config = dict(
    n_layer=14,
    vocab_size=50116,
    bias='all',
    tie_embeddings=True,
    init_std_qkv=0.0218,
    init_std_down=0.00412,
)
Each number is 128 + 24 x the weight over its row's rms, rounded and kept within 0 to 255. Layers, rows and columns count from 0. Numbers have three digits each. The size before them is the row's rms in percent of the matrix's.

# layer 3 MLP down (transposed), 4096x768, rms 0.0623, rows 283-419, columns 608-639
102:136130116144089133145107133138175088133129134112154153104137121138154114121135146150147128111097
103:159098138107149126167094131132129094103151092119133083137096161135145128136119138126142155116084
101:119129156127129123126151134105092145141071119135141137157129119086110165172146112136109110146168
099:146125122151127119116132098175125109096170127130117128110141195132151157115136150148127135148142
099:145132134121159140081155133154128108148156091140125130111110088129135114118117124105108185134098
104:089124177187064128115121113131145147149144103127151101126103158130101132118094061151110096103135
093:155124151109139105175125124147143120135116124142110155116133134147139133145082148109121098131148
100:140109169155125119117107096092144156139128124157140091098109118086133131095104168160107121097166
104:160083119133150154136109190144157162103144128132123108127096170128139124099147128163152148116109
104:111129121152121144137138137139184132128140151156115123167095109144112165141136086145109105114137
099:141143144134124123091167120141166113092105111137145117137085172163144123098110123131142144124139
100:145136124110115130140117140122139097097137109109148130126117149111151112115157108091107124131159
096:163150078152139122134131128122158136139162104082159144134113136135121142184133148143139125130090
105:138127134117150121165114128121146156112118135143133139132113124147142138118125125117111093151135
097:135157115128167159134140103132105103135109105143106146104126115127167128098117133150066114123107
097:078144155162126124092185160118095133130142079142100123117154156092160123176098107157133124115111
098:110119149132133159131103108128123125169142141175089089101101078188137092102137103108112146140141
100:096096120123166126153104126105123136138135149159125156162126157152119096148085127126150090175145
105:104131111141156130145112144135159119156058115141141128126102120106095138092138132154158121136067
099:163172140141107101157139096142143154117116138120139132129107147130111116156143153091116082168104
092:100138127138119099120182153098149143114199151147138131099156095069151168145134121093141139069126
101:178125092159173142126107146104121112123145145181137155110117183135120146070125098104123179111105
096:137121127141150141106119140145144141153168116114136155146092104067129159138121115164119107149116
101:110145146137148181125127136113120158099151105105135111155105124152097148154142121129106126090191
090:152132136109135119128168157135161107107152132138121144165143134152121116102153131097121128100158
101:128130161091128131121133145170115101118140170104094129147154142109129078153125113124132146126127
092:093094171109140108136092120121154109139125107092143133147180121116133143126102115115102067174124
100:118124073122097107124131129094151165144125164109131149168120115097119176130158099116145108091176
099:129153118089107169130122163088126129144144121126147113127098138118134149118159075122138129145112
099:139133133140164122097109106153107119146111108137106155140086173149121134142125146148100122113105
100:149105119145138111113120092089089088158079127104096118132143138114111158099081108159112107129121
091:081165120101102102127146087135135104147127138182143118118127105115119099131147155122109123141140
095:108103095162143121137141143131159119129099120128097128125104132109142176154132116134079124136162
102:113137119140118118100125172114154094128127127126149129146143105124108100164158129138120142111117
103:153108150129100131128140136122093097116116142148116167093127160104157102137138142138162129105129
103:137099115136143101133116123099127144111139153093141114123136155044156149145151137126136113122142
094:129140163133181185116128132165139120109064119159140116110140115136128114164150124114131107153153
098:103108112102105130134112165095148096104139137132167131158092144169115106106176093109072120118140
087:147111123125069110110123131153097146152159150147119150133089112120117112157119149136144135142149
091:154168077140138138105106129115109126152133146138130150098139098110112170109136125152129149141109
095:107111179100143126150111122130103122134080110180105109146129112136117067146152133141131164113133
098:126161153123135112115134137164132119151111131132150125134157082117132124115141127127136112121152
100:145135123142168089104106134146146131102162152138143114110106117138130156156140149147137155115104
104:135094187150114138126134147133136139133120119093144174131130124142145107138081110137136117183097
097:167107122123147113126140167152095127172139129076136124122067107107148147096146142097095082121118
102:112097119148178120132109105125114116129076117147141127155123128100121121109107122090111111134152
106:106136114123115114113118199149149128138123133110121150146076140191125132101139109129132129078069
093:168063118118146128131166134148138125139119128141120104122154163148133119141109133104150109131158
094:124088104132153150118115133164133119153135143105093139097147133085107126095129127121128101131135
092:163107138079141129131062120105177111112128122118127148140150136167089178100115134127139117124110
103:120112142100143128103120164093089130095136134155135168133143177120143138123132127152133081104129
097:147117140155147108145133144156123113114151129122065073137146189154123111103081121122129111126116
098:150098141181132083140127097108100089096169106111143113134135110126120124095143102128100120091118
102:135185116153154195149125149104084082117125120128105101133126105160095154113126105121131159128119
102:139103137130142081127175158105131145120126165120125108168124124142105114120094143139176144092108
095:153141125151139133152125117088118142121139108122133129138183133162121107122112145139132136204123
093:111090116100167135106175118141129077156170127141146115138131129095145162114106137117130105096132
096:130124144099064112105134149151117122117087142127157136148098106147124121160130106178084141114154
101:094130119104079111125158106126146124124156127108105155141143142135094122147137119144171100125117
099:116096117120129100124118127078118101110131104160135134125065118104138117123110069105081127089113
101:112171094154106164138144116104156096107077170113120188089126097155111090127160060149160115156151
101:122114151110140164095105143117119155082099139151185134136119123167103142136074144117181162154142
105:118120125084170116129111135163117129134130164135120093143139162139140127181110096146084134133144
099:142120129109103120112154117098139127093136105124126133150117091116133114172139132100097115136114
097:138124121100090129130147128099159135127137106103116079068098102140118167118127144164141143119123
100:149063152091134135096052107149151138162120162092109128106138130114101105103100124164129147121128
100:138130124170162147164133131137162155121133160140106108148135125145115134097151140139119188169159
098:094152110157116137141135139162101096173098109158132141132131125117163147128123100131096130145100
096:101112116141128093120061136100081121123135126163156135152146138104107156128138163150121100120119
101:121101167109129105170141118130170172174139129118116145135081143083154139077125086125131099123122
108:149121117129117142114124130129131112157068140148148119114164087175133102123102118138116143092115
097:144144119122099146141114115146160140096131180123135176142117154076138093132154129121120164121124
098:135085144096151113128074134125073127134133132116114105097081111114141147130154114137128120149112
122:167147090103129085127134075134112129122123163134149121130113170119154110139101124155129088163110
092:145158101123174113157136104100150091113134173122164100127122117156117141133105129127096154129110
103:084201101140134142120072134137152136179110146125116123128115113164132171116093121131099109155148
100:111157133135131119107164126104101169103143134129104173154147123125099116135099132182149129084145
099:145095148125168147162145107127148150165106171142097130122114157128143111100125096141100160112100
101:133114112136110120120162166093145124136122127059110161154123106157183109095178108135098116096112
106:126152100137126126130093126120105128124127134104085131130174131114122144161130100136122150144102
098:125117163104096120118119143121153148108121160079107121121145173105133098160086145133142110171119
103:115146123143092124111106133113158116130123092101177101099106106156165121140110115176155178104127
104:134130132096169112140130121113168108123114149136120137124173131132141132153117134140145188112120
093:115078131131125117097141130081162157145138136152121099116136139144102150106107071123124163132110
106:149100099127131098160126156143158145149120123158148092096125112127187114105101126124083110096095
095:163107108148139118106092148104088154177153112154123089105172140111146132134124148149153107127145
098:125150131109160143096151125142097124116153090124145128097155143129131168157111130105131129110140
099:177126134090090091126085123115110135137120122133129156120135114144115138138111103127137146191100
098:138110160141138131120099150104149129117071156115097158136153158140118132108103077123121096161191
105:096144152059142122090156146136141121118164107136166128123114146103130099137121171135135150103124
099:095117141123138128145090110123093124135166139096169111132131142150073152146113143113133132123157
094:143136134155150108104119124133141097125140104106161128117147162111075163098115131147125128125128
098:124160127146152114107115164133175126134142099084103097102149135176106153127113138131123121128109
108:119140111114118086095112138086108139149091151156099134151089125155136126122129128137151106154160
103:138153091103128115169168101164131141105112135113138138109179069105106164108117113123089129139125
104:115151166129133130123131125113122142150128108116144123155104097073084126093150127155118108136100
099:150136158119118118074063132147118142160116117149146142118126136114166137158146130150140137120152
090:099126098104161121103133108128160141144088136136170120182136135167157148110146130149129151145123
103:144153147138184149124159117097132135139131135131121161129119120168139129161133114108162126119100
098:108104113132128150152098124136151083121170059139127153107146157194080116126122136098112134137121
103:110112124151110062130103144155127128159135104108176140124154119135132118157117116125139091178148
104:146117126137125158112137139147120087138143137103135183140105135125132152114102126129125089127150
094:100143152061125110149132098135112146130128125116144132099121107099113128142142159138140149143162
099:128138158143110069087174095148127100118124116163127171139095135129120136135140093129172118068107
098:161146148114140130134088140121116110144111156124120137133142131125132122120148131113138092172138
102:092099149134115081131101143104190155148090117100146130148135142091134123110114098148157137139148
099:099152108106117143093132148129168098110170106114191141107100104114153115150085109123109139110114
096:108118177125159127117168115135153111121082163093153115140101176117117115188122138152131116117117
101:121163137103172106140127120098152093125143158142114140088111121127121132161114118124104130118125
098:130137135143138143165149155161118108088117125130082116145121129115133127188168186161171087148115
112:167104123150135093147105149145162107081137134104111119153135132132125124100126136113127122127154
094:156142170133149152153139113124113110143148122155149136121110161116144136104105118118135165105132
097:139134154099149112092144164124143128117136122139137154152144143143108101152137125121138130129134
100:099150118127131114096084098131148098117130124141164131123151137137108137129158121143127161140141
095:166129109148092131135131114134168117144141123085138120100132126103151097106125091141143131087137
097:107139092113152160129178138102136168103111104154171171143145157138126104049167132136116131085095
100:112132073140132127160093147140116116105116108166104150117089125135117174121134122155144102131142
105:166144126121119110132101171129138138122164128094120143099101107176160135100108097134153132086151
102:126148112135127133107113113131133089147164147120102128091146125118090114114069157154139116161117
100:124138157129099145133136121145127152114126145109172116111150173102138120112170090117120127140123
095:130157164128098137123128072165085103104089062117123132135122094127110124159127128167127175162069
094:164164128122143108114084172135124128084147121098138121126119083102140136106160132110134135138087
091:146122148171131098142124152156126135151109131166132099136111092101099125179129147131118149174147
107:177092153108138128138176123126145108141138119099134138170150169115129118182159169165118150133129
110:136154114141110145133150140096146135123100102140122143172137138127140098123148165100132137094138
099:151117129148119140125131118146123087132089101128109139105148118129125172134131138132152114123168
100:142128175110135086083086098100121126150105115116112136128130135148127157141144103136130151135106
100:117078145108135129139134115114122127118080127134135164148119120153117178133153123080108175122136
106:164165114135157144130143137116131148168131130122099105110130151143112127113106136128149115116142
097:135157135182116188124123117138101104140112130156119082112151131125106081117176139097102125149109
096:135196108130102113114099122162101080141130140121140126172084105133172138084123166151091137122157
103:130064138115133113160113106104175153114140131131123111156119116120142141106137121114113137102108
101:119148135134104148154097139135127125104134103116141135096133121136082114119123122013109121093155
098:105137126141146102108106144136120160085129094124122102130120081135121149140093136149120134153091
101:129094135127136116093127173096121118115150168132142098122097162094087145139076161122141145140140
095:115107139122123117167112135114151102143100109089102108104106122099085084144143113138122121141157
102:135100159124141144144112150131144162131146129144147103176189107176112127165153114112111113138138
# layer 3 MLP gate, 4096x768, rms 0.0671, rows 284-420, columns 608-639
108:147162154116111162125146122136107143118148106120123136089160137155152126136126154143131099138136
133:170128107156144169112141099104142138102115105143115092098121121104111115154138081126108085160138
093:107116163136126138090133140071104165132119116096145142114170121113128138110064115166151131113113
095:137128098185124145176162120108131067085149136119108131094123100145099185125122148150077120140167
110:145121107117124098141126166130136091100139140149157123144110142144107146117100102117152133163108
084:127129139090170117173104143180098154116092135148125157114097154130108069111142174133102145136139
095:114150092168143150127114159086111089144135109127111139091120110137152096112120124123119078144139
119:111142145146116159182120100119126106106097142128065121101108127111136145130128133094096154136100
109:186102136121180116138137087115140122099153082096146159074094140096106140165108115134158107154149
094:126133116118105154109144142110153154091131111132150138106120135146111085131118127157133152116160
092:122135143128109095162087104128102122146125102163123130168134127178146133117159137101127111150097
087:134156157141113099111095122154117121127109141095145122157127121099129152171133108144104135133143
106:107142111124150083153121085122138166097123177127116124161143109144113154150173127123123119174136
093:155102152160089149145138128154141143120101133188151167160141121100142138098143116125145097104121
091:143085128077145158126122095106125110128087161135096154149114124138166121136085138113121110113162
098:132115093144107111142109118124173158116161165128102151124145139080111156124099159121156147113134
102:169109119122105151146128126180156151144125073135138112157133110111179132104179157144128178123104
102:150127109123097131111110109116107157120117115127126114146132145139109106164102116104115117123179
094:145121143153168124113154135092155143154115139100136152161134129143138094107159151149154121124154
093:144114118113098136179085110142141166132127151124103106119127076131119114144147126161130127135143
104:175124129164118122129146122148086080146150111128066143140114118158114118139132118112144142150103
095:150124109146121115101083110119102109114095134103171125134096117110157126135066156107112170067112
099:109144145159134166152140127111172112118133113173144088101160155162099157167109095177119135158155
078:117127142086132106122108102144130152191108118119177120146149131145144118110154123172146151102096
098:129142103106176150113139108180121088173132168076096109119115095112114131109142140137136181154173
091:153099110145120092157128156066127149115158137177141095126138113060127076109067123108088111124107
098:134146193149204133147116118141105067129079133089113098149136111112061125110167138108163135119153
100:137126130164176138129096146089172108130114110117106117124135130114171147117077141135150115135112
099:101160130156130148125128101166122108110151141135141125115130104144173112117095117151105117122152
093:111171125148147146157118135129155144092151107132136081099117078163143086131159147139104105128051
083:134118093116125086149154124110155088097127111136118136143127151151133107131124125158150093061115
089:126123110095087164149169124120123120168113113156187138105126141173121173131102130143086135177106
095:146126143078100083152108155122109132109141150125083135121118164129091098086099161145095142119092
100:142065098137126102139118084123134155138141125120110137128107159134129121133145093148143125140151
109:152111142105104117122074085142135115151146125100141120125167100123122119194102101147170188131131
081:123142114128092145160141145126125142135128159137134145092134139109198132132126124161113107129136
091:112132130117157131157142124139131145105158123133123136137134156171115137089173123106140152150172
083:142117130137122106079137091151132099131125156124162164083088141121093164162145102158108164124118
082:185097133110157105121182129132100136156128167149109129135158124111177120106128154157137153121121
095:121155185125134162136095111099119107149112129112065132119137122132140114128144142070132108171170
090:142120116123146149142094165096093098131121128149082129111111112128155182132142129140147114131148
099:140135140161125147123149083126112109096108135101076107122140128157130107146142080162105137104104
116:141133158123078094104133161125133112130072152128120143120123147147109130116100142145120119148145
115:146163111117164142127118166160136135082095157128125153116128120174164114148139162143139117123138
114:194105135157130114163116139150135126130134112111143125115102127106133125136112111140123151164096
112:105138147135133119079145116122096150102124092118163150112148141134133111124139136156142133137143
097:134076142165140136190118108131146137088058102140176120157134152089088118105099131113097114135103
084:132100155111180137138087147131127104139128125121119127128078118166175118120128117135084102144136
081:182119124090114150159107125186108109118113119143171135141121132076157148145124159142137111182155
129:100124137161142169150129060128136107143130124084096138140121131108111112145159158131120140146118
094:142163138120149123116143145093100145136069093114192134118119122114131111152136117122108105163124
089:095139132140115150151117183116156112137092115121144117139141118108121100156112143099157145086113
110:127158100102119095137131137162108126121110109131157139098170137098134137096159111128174156156113
099:083123102143099177141122102159125138139131116076145101111108100120135131137106118129089098136142
084:113103124110096113109101176145110141158088138140092138128106137122089109143133174158128124152143
084:106099130115095086136093140123136115133126161088121159124119112121118124157165107114112176124133
087:134161120101114137110131151168078143103138132140112164138139142119067110161152120134128134126125
098:095127183136117124102139127118100127156127131130106123130128159130127112153152114136162157146169
088:094152172169129143174138134122134122141094148127095161076118132088075127124102123085118112142094
088:124121134163118112146136111160117127154093141083107106115152174103094142126089120141110155115126
101:126170134120125141101083095120124162188160163128114100108071137097106144139106116149119143128141
094:133112155142086104110128116083128115101130166119119105152160111091090145123158133090119122131129
095:123167091154142131128159120158107126106113115099175145094123149128107173097174095151093105136156
093:145198139108147140146165137106151137099140137100129131111106129093110176125115117131137138128112
102:149109130132108149110137134134120167111092106122098088097147138081132100106142153151089148108144
096:108130126109134142096119105125144120136142148096116130137136162135149113116090092150146098132110
092:109101142156152138149129101140165130127133107093111150119104140142150132130114161120118102145162
086:097138111135117144143134128116125154133125157132132145124075139143114171123114128139155148156105
103:130136155138134130128174082114117122137163142113140109136120158135121153148120130120087123157154
111:090103112103110110102126134113160118152138138180129124110139094155095124161098139126136151104115
093:103141137107148093113118131131179141131154136131134168140116106121105126103124105120120120129098
097:148126139086097115122118104110146142165108111113096125105165117141084102105110087177158083140124
142:112162113135112138140100177160088161139147089109101120144154135118077162130150149146132102078137
082:127095148143092113133112145154152102152102092100107156134157143098105105132134092131154118105144
110:117098113145119159161152176120104165147116173147097187122152123124144128132110143108081136142130
105:143133116122168130130108118115145100128123108155165178129114121107133147118109091127120116127114
094:094128134081117115163134108119147144139135146094158115135126094146133124138108105113107147143129
124:178117127084111114144111149131142129164130121119137145146158105114081115188121099112155106114124
128:104179086117127111118101161109113147122109161129144110107143115105089114107147108103176138135136
098:087139133109168188155146133100100152117117138162103125150131154134118169112183093112095135135133
103:160099124111110121106142098143159089170108147140136137117126107114151136165098107119170119162180
105:098156139099182126117118110144153097110141109121132157121127146109148102121102160124151167148133
085:116151098133157108145125126175140177147152103117121121168130146144131137128138123133147112120166
113:155152142091132195050118138146148163130151131119134123100105126081179141162080125118103103106113
090:129086124135098129162125111122123118121144088133179110135126136135123111146083108115143141135144
088:163141104113178088157120127121091163101103164100170119140115161116178150097128148136129139111131
092:164106163143146136134117111168119119137113151166134124106137133120119139151157135130087156141123
090:104181123121125114149152128113114106194098150158118125098156140129125119136156149141130149074062
108:107127161158153117144158116108083141122109199109127084138136180132136141152144132113074096149166
090:120142137114145155117109184085153145147087113099135151110085133094159129166157139172121128097207
084:112146105144118142105159149114165117094165098155144167108142117106089125183146139117116151145109
103:131152127181118146135110126105174111116116158134136077146136117099135136108077141128132114121153
110:140120125124131123130155119082122082122152172133082158110153129103129099120105118145152101153116
105:162164127181104147109084109136144158130155108152144107115087143154169098140132114138142151112119
115:132140140098095100113136118134112087124155154079144122120164146156137077129097114140127127121122
099:132137101122178143142127085163119095111110124120154156110161180074101149147132096121121177183129
081:086138153110125105150112121115111119127104147123138098173132098123172107107136128152137136136105
110:165111123154098183167148125132112119145133129150129124136123150124162081156119164064104140137101
096:140117124108131121104107064116082122100144128100133159091084174146160117144140162147074129111127
108:116159146151101115137104122092106122127090153113126107137161155143141127100075149131144119143173
116:110109159116118161103133130123146149143101112162147151109114107110085094119144176139184173111126
088:142135128118145116084128164212134118152133088145145091093116112152123126102131118141129093129115
093:119158129145153160114187163122124129099129135153098119139121086118133130145147159152151145177113
102:123140145161134138159139114089102086141132177170156149123070105092122149120106100156147117099134
102:127129110113123103122155113125087147153133144129124102162166093136106146125154107128135153105081
096:182114127108142091120181145158117123124150183146113134100150110089125111141091131118149175130103
092:119129173138093150142139134130191094109141108129153186124073104097143141100175161124133084116174
109:139119140143131126133163087137090141134157182140120129129139097128126141117111111188138079136119
100:165146141153162130123111154115145094127120118142137157136128103127096106170145164118134170143117
141:129165148105147160125117076143143092171074128165086140123136114147118149183123165144134130110126
091:157114136101131063114118130094093148115142107118138145123120149140093143165147099108116164130104
084:125098117115136162105086105099167162157114101132136126153140144131117137193119168136131094108103
092:125156164103119136167132104078115136116136129118142138150118122120163130130144132157126137138150
087:103083140134118120101128143138170158144131124098139122159118112136169119131122121131124113167152
085:121136087105121161135142158112160156151142152111149101138172117131130145113124132133101130139182
098:132120086114125114123094142124099133137136127158174163128133130128066135093124117096132156150095
117:143136125119129133165133122109162141124111159141140096114118166142139141117137101128139122124095
100:101154130111118117125120153137111206126176112113150160112147115085117115130130137095159134114163
094:136122136121113121139085079140116128159093115138087131152133163173113158113136137122134114122145
105:108136131102152133105138101141118123134119123097131088156126112124131129146162130155136131112120
090:122122158117104097131132178089099081103151107109122102136151130114113137162134121156137119075121
079:153177107167145127161081141125107092080094133156155092164087146117110113131106103137114109159112
106:098108152089097173164115132137137144137116125115124122086130162109151143150133109116101143152117
117:125147134133115133132144122117109118133126160103119131080130136112087127145126149159157076134149
093:092081151143140111142166146153110165101119129131133118124120170107157130084132101144110119102118
095:157108112134128150127147144155144165140102138140147132117134157117131151148098158115131131126088
118:123134139068107088108103099139101125163122092104127138116155161053110149121123146128109124157119
105:186164150109124162137084156097147074129156118105140079105113109107167147113107136153127142097170
092:126117147183126206142143136121105107157089091121116104144103110140085093126110144090087112126120
086:132150104149132099140163119139149088128143123154116139144124135145149138092134142116088101136149
113:147126145123144137139126088115127153144130136142105104105117116138144145070161124118123168139151
102:111180108088149149117126114110116131111112132138153145128197106144137131106141122162133111192126
110:100182097129150156152112085130129123122149147125127162119145128116153153133134139154130163100131
104:166084088051131109125133136095127133113158109127141098112142123098114146110104138085159101147161
084:121143148109115142147133081139141171092108087121145132159129153110098107173146111175136106160110
098:162138116108124109085133153171100096172162150111154105138133109129096128144103103125121152139129
089:111179116085126118118076135120121154133136128134129116123129139123146129092078135150131093150149
# layer 3 MLP up, 4096x768, rms 0.0656, rows 284-420, columns 608-639
109:142158155119129117098148118139118185141128166118143098089130119103128156079115120166135134096151
129:115118156120084062120121095131174114138136153082121100122187096146142081090116152138115132109110
094:136143096093128095106090169121092165098170128112096101152108106146120172086110086157187124123150
093:116134142113150126131171130114096117138158135167120119163144100158155099102114153151146134113118
107:086076166138086137107095130121127199160118076139157145098136134132145130135147141106125131125124
084:129104119162147126153122127147139139148100116120124134143162065129126139104133103100105153129123
095:102156108114126154094108179112101088130123148140108108105128110123133125159131140116151100099151
118:131115124114091088088075129117155142159133131098154140114151132123125142131106146149182120144124
109:072101112146096092124080127109124149121149150111129149123112148127110117133119149102154155154183
100:109186120117156074148147144123127139102106120162116138127113150122120125165106114151162138119125
091:126176193136113121119116107135131161128110125170110079151117126108113138100125134148102118138146
086:152135144107138127146125173114157170129140126083139126165086147184094116101134130131150134165105
105:148144104125132153111126164136128078155130095167144105119137137163109117116089095130135164120146
093:118105146135157128111121130124148100140139143135119154138132127143162125115101127150113138137125
092:099109138120141126137111134167138132152131081128114167111153131163113131121116140126085138148149
102:115125121120112156098115108132110114100069114108133145136111161149135114090179115122100109132134
096:120140114119182102133096130116105141059128182105134150087121149115097120120120111155125120137160
101:119169121123075130131138111122148166122084118129129110126140093123104124094129080118126105147119
092:160095151113126155157149131130143135156120152139182168081118144114117089110122135101103142138101
091:160147142117132130136111121130116148120099122127144120133053137079113155128139125087158133094130
106:186150142144111140130136097083083133137101133118093142114115133094125121139154157121119156117157
093:101140153135123132106151101108110123110129157114155108131089081124133148140128131099108153059101
103:109115100113162131143128154127100132153139115113108114110125162157093165105118161162139125165117
086:113177093133105104110107118119146129107124116151145109125120106119131122137145119128171141098123
100:142097154112148162160137181094118113116093151129122130104117164149134148146151139148150118148108
088:133089115121136116139097105151098109116094146117124154139121106107147091148136103127118140104111
098:083112103152103116084121157122135133050137129163122133141157149171181085115081114145119108139136
102:139153133090118120138131170135159157137143126155111143088152127095103068097123134130158125084122
101:158115132127174136142077099098106143109128130076128144128122093167184156090136159128125131137174
096:114102093111109096126125176144118124146145103186165134146092141140156146130127188147121145147140
082:144126107134120143130152142098135177104102091145114063098091130147159129094148116100072112131142
089:116113063127116168110137164108167130161128120118123179127121184154146169148131122182105159101131
097:136144194117108102112111157126123134153148166141141135144158159151115144096124124102123133159100
103:092111123150108118152103103105135125144145146138105149123117123151113091135111144110111127094160
109:156139135120163128127141096130144144141083154108123105106159115089101122145147102121132133116091
082:127095109128073150160112119101124153118123166092186116140114119137129140127136127130196098170093
092:087133147115124121071106063171119141134133155120148133149117107139087149123111077131134097075115
084:116131091140068133129091172140163114157117136128107160134103119156125153133107098158146104144116
082:119135140123147131127137157141139121134111124130139145100120122132097176113138091160049114135096
097:099168107131132127134144136148157121106124120170146120144155097098119089145144128130177156083067
093:125125151123159108128180109157142166131116102107168155133161128105119086134096171131134148133117
100:123116096144134132150175105145159103119106164143113103110100094139149139141123118152148144147135
122:138170160099104108126139117112137099139140145112104129144116073157106097128100101193125119158123
115:128156144108174144149155121138142157058120168136122114174120126134167150093096146131152158134126
110:161155117107134130122136105121175106151098126093173187117110113128125126114127115142150161119122
119:137120119124133155138152162137170103153081164116129125118080092134141182124143160131140148151154
094:163046133169131136150144118138116115100123109102185128140142152122131094110088116079116129138104
082:093143098117144109130147112055088077135162143093179133116123145104112160125157149146117124133128
080:120161136067111122139113142128158162211097151132167110138105129132123147171116157105154138153154
119:105130128134138119127143116109121107147118118065118114114125148092131115138126176154077129132148
090:125100119120130123127130125134157131100121112116122131120150126144118135076123130151131073138128
088:129085118136105091121143110130102200143133158126168179162113113149106080085111136110097118126150
105:114143149143179129139113124112136126130155136139115131092104117154114115142094099092118120118129
101:093123146133162095113068142139146153132163138128121126128152114110080131144110147157124118065139
086:099120089167123125126127126135118153170140127144102103094055153119147117165130166119159091150117
087:153146152160147111068083190116128111092108114104150130154123160144137153130199139172121121136125
089:151078135112131128139146112115150120110125112112136096123143114109134136156136143108155120163147
101:127149146111129115110120132162138091121099105101103173168152148139122194113157124083131135114093
095:134116091129138132104125133110117144085177125100138092160127097161131128108183114158123132095138
092:123107152134174110125103144134102107118127146115124172159131102129128125170097116094084143140140
102:075134111098148105098149141094100147100105133164154084167131097123092112134101119086177159125163
103:151140136165153083165080120127177141093124139120122133137133151168108060176161136131117140104147
097:122162087133133101149167110100109108113128108185163114069114158144164183112138125165109131112124
095:146173062139110144132140137166133110153114155121108131112112115126105141150126112136156128105081
100:184139107151089134118128126124150107156124120153139113120140156132118126135139111135122101133144
096:118148139147129096125121082150150116119124155120101154135124139129113109113187105087117129155148
087:097116158142134149114175109155090110138116125087080151110103111108135108156148120102131139144165
089:167100120156103142144086136151162116114135155132122116096153100097126116087139130116106145122146
103:105120104103116153196083165108135147090110098188117134101143144136157109115149150112187117085094
117:109143130143151121087145123162136122135137104128119176116155098188136177151123128126123123107135
092:105147112065089142084114162141135138109098112146116126158135116120101169101120092152180099115100
096:162123132174152127150133131123057127127167109122131120126084136149166162172111182159150173121090
148:136138150131142116144102219111157149130129121120089147133122125117108121181152151134103155145133
083:089134110117119096151090100102122125079164147130155122127124138143125155123116102077102160137169
101:167152118139126128098105121173127120121101113146104106105117135116117164112181105125107116119113
109:109087146149136122103150124131131118126105136110134114116127134148103105118190189072099136114170
093:156141106136107120133122123095147123128134138159122136115140148132156172123138152144091123134159
113:112140126102124086164164139111114114128131140080172158138111159121112129130144112079151086154106
125:155113108141176104169142085140143099103141128121094148165174131134126102156130138114091105139125
094:107109115160116124085068171149125131139153155075101141164137089102148089152085156109116095131116
101:158102141124083099103124115133136117161111148127142134118120108148136149120082124153150130141163
109:161123127073106145150144141110119170134146142150126133108126136164107146146180120140096109141160
084:123088158124078133090080130065133131144171154150137098146117142086096140112099141119148171114070
114:096104168177099161111111160097091117094149098107090147122124109154127099106138105150119117106145
090:166100115136106147132144082104160141136131093134149166112159132132125123127160111154126111156154
090:151118158121131112114107096139077156139093081096142125121125132156171147124123164157079117138146
093:099123144108123106128154146115118145116130097083132136140117145120131104144083124130124123151111
093:134111154105120143134128139078153137113090101108167131103146068109118170123138158139133116157159
110:102150105101142125116107136112143172135184098123132115125162105070106111092080108155105180136149
089:131140130135142146097153084123062106117130129124098141185126119175138147078068143112143130120136
080:153167138179140109109131138083152172116112131111146096149128102131144110132120151143135125168138
105:098123122132093089170141114124086095112163142080107125110127129155107132124099126112127098155128
111:151136139146112110124164114074078141163097150113111156133129152090150140123154125131145089132110
105:083123111080137139115118101102135112102107137107144139131151100133154168091068119160107132125163
117:100105137140161119115156135093163092090096124135087113140119121090119130083159131123140157153110
098:177111133111092104114099094170122083159114153123163135152147126099140126132144155091125141110126
085:095173127138143106160135110147159127106130111139097106112124113149124172125142113122146113156132
114:113165133148118134105166134119123136130168109139112156136082102156143175130151138156102123117154
096:115125110113128120127104083128126112120139125085115145132167178147169098097143140180120147130184
112:146158137111124105185142152123118166165080148178133159118147145150161132134068144115113129143149
108:154128145116137134121133127105146158120132164108122116109123153128113142132117138118090137159122
088:130126138110144133108110081163120151129082128136124146132147156118104120113137118094073172092161
093:064163116094090154141183115118101139136116141134142120105135115109158128128154125155177136147104
099:100143129111109125165165109118066117113099147169137132149135107131145150135127120127157180116119
100:093132120079118100091102149158155140106106105117117132162145119119118108094117103123128087147117
097:162180146091165092140123117130124135151138150147179148115102142158125127129124148111182161181160
096:083146105128097138162115127171158124158161126104135124145108101112105109120116105137124151155099
110:135152124088170138156124147108154129106106109135124162104128097119093132152138117081119136125128
104:140117140115109116114112131158095116112115143148130155106164072161122163128117081144120127123147
121:139182127085158125136122104126156136160092147099112142141088125151129128129122124109108128132151
093:143126168099111124113147108129133139126157152082103121164110164166121110180124110104134140161171
086:133187152136154136121155123109149122110111122149137137144091141202116129130126116137139173113115
098:144096134124166139149141184150150176140145118092119149096109149137073138101134144149117140081122
086:163171090111099153152145108122149090117159135100146159147145111121104148173134134147136121099079
084:093072165146157059156125054136115123117144107126103136135107160110114103114128119151096081115086
096:151116121147129141146114179144117151111121088097145098150124148151180137145153101156150130162128
118:107145137128092138148068157123123151157132161096116091098108107139142118084106139124133119090126
099:167144123140121135114127154105127170108163174097117149131134143081135105118141146114123087117161
096:130120122128122108086143155140096119131142128134098145087093166107156123145135142135125096086119
097:171131113156099106156092119201168150101107129142118152143113135181120129181106144141132160154069
089:148117135104124152154123192062125056117138121119131095159081140101097126158129102132160140136129
080:165151121138147157176078145100111156119130151110161104148081138114122124107123131136113118131134
111:104116129115139117128107118112116156134105141122104125125139156094114134136143144123126151134125
113:112172158146176151160163127070101151136124136139148092137144105116134135119107168120114175138114
098:102126111165151167112119169118140128065165116105050133117149152121134136145125126116107115101116
099:120123158123086100100133134164101106152137141125091128105148184198138105112121139119155118093142
118:139134149079131129129108099112134140133122094146135147116151176105145148130134089087142128164148
105:117155145126203107143159135103159166126127133182112138114080130179100137151066118153132149143147
095:073109135163154143150104141092107106168133106132098105150139116164081114129091118090100099102140
088:154141077164110106115139122145123098118136170149123134082126119159140222104120118126122139124134
112:122124179137139143156121089080134139128149159129126142139109167126140140142125152125132157132127
107:144132130128085127125163154107116151157106114113122124106123116075132147135113105150162136157135
116:134102124127157142136130149129129145153152156108133113156099148147056123122107137138104094169171
103:131157145157148093146148147097133139188123106129130155156154168114123107144132119152115126101112
087:134161118150162125138134129127163106131123145164151123141125125177123142149080118120122141125193
103:132094155133134137141117147129146145074089141134084136088140141127137112125124167125129102118096
095:123107177087120199160094119146101110140095107111126128147131157133130146119098133122109103158101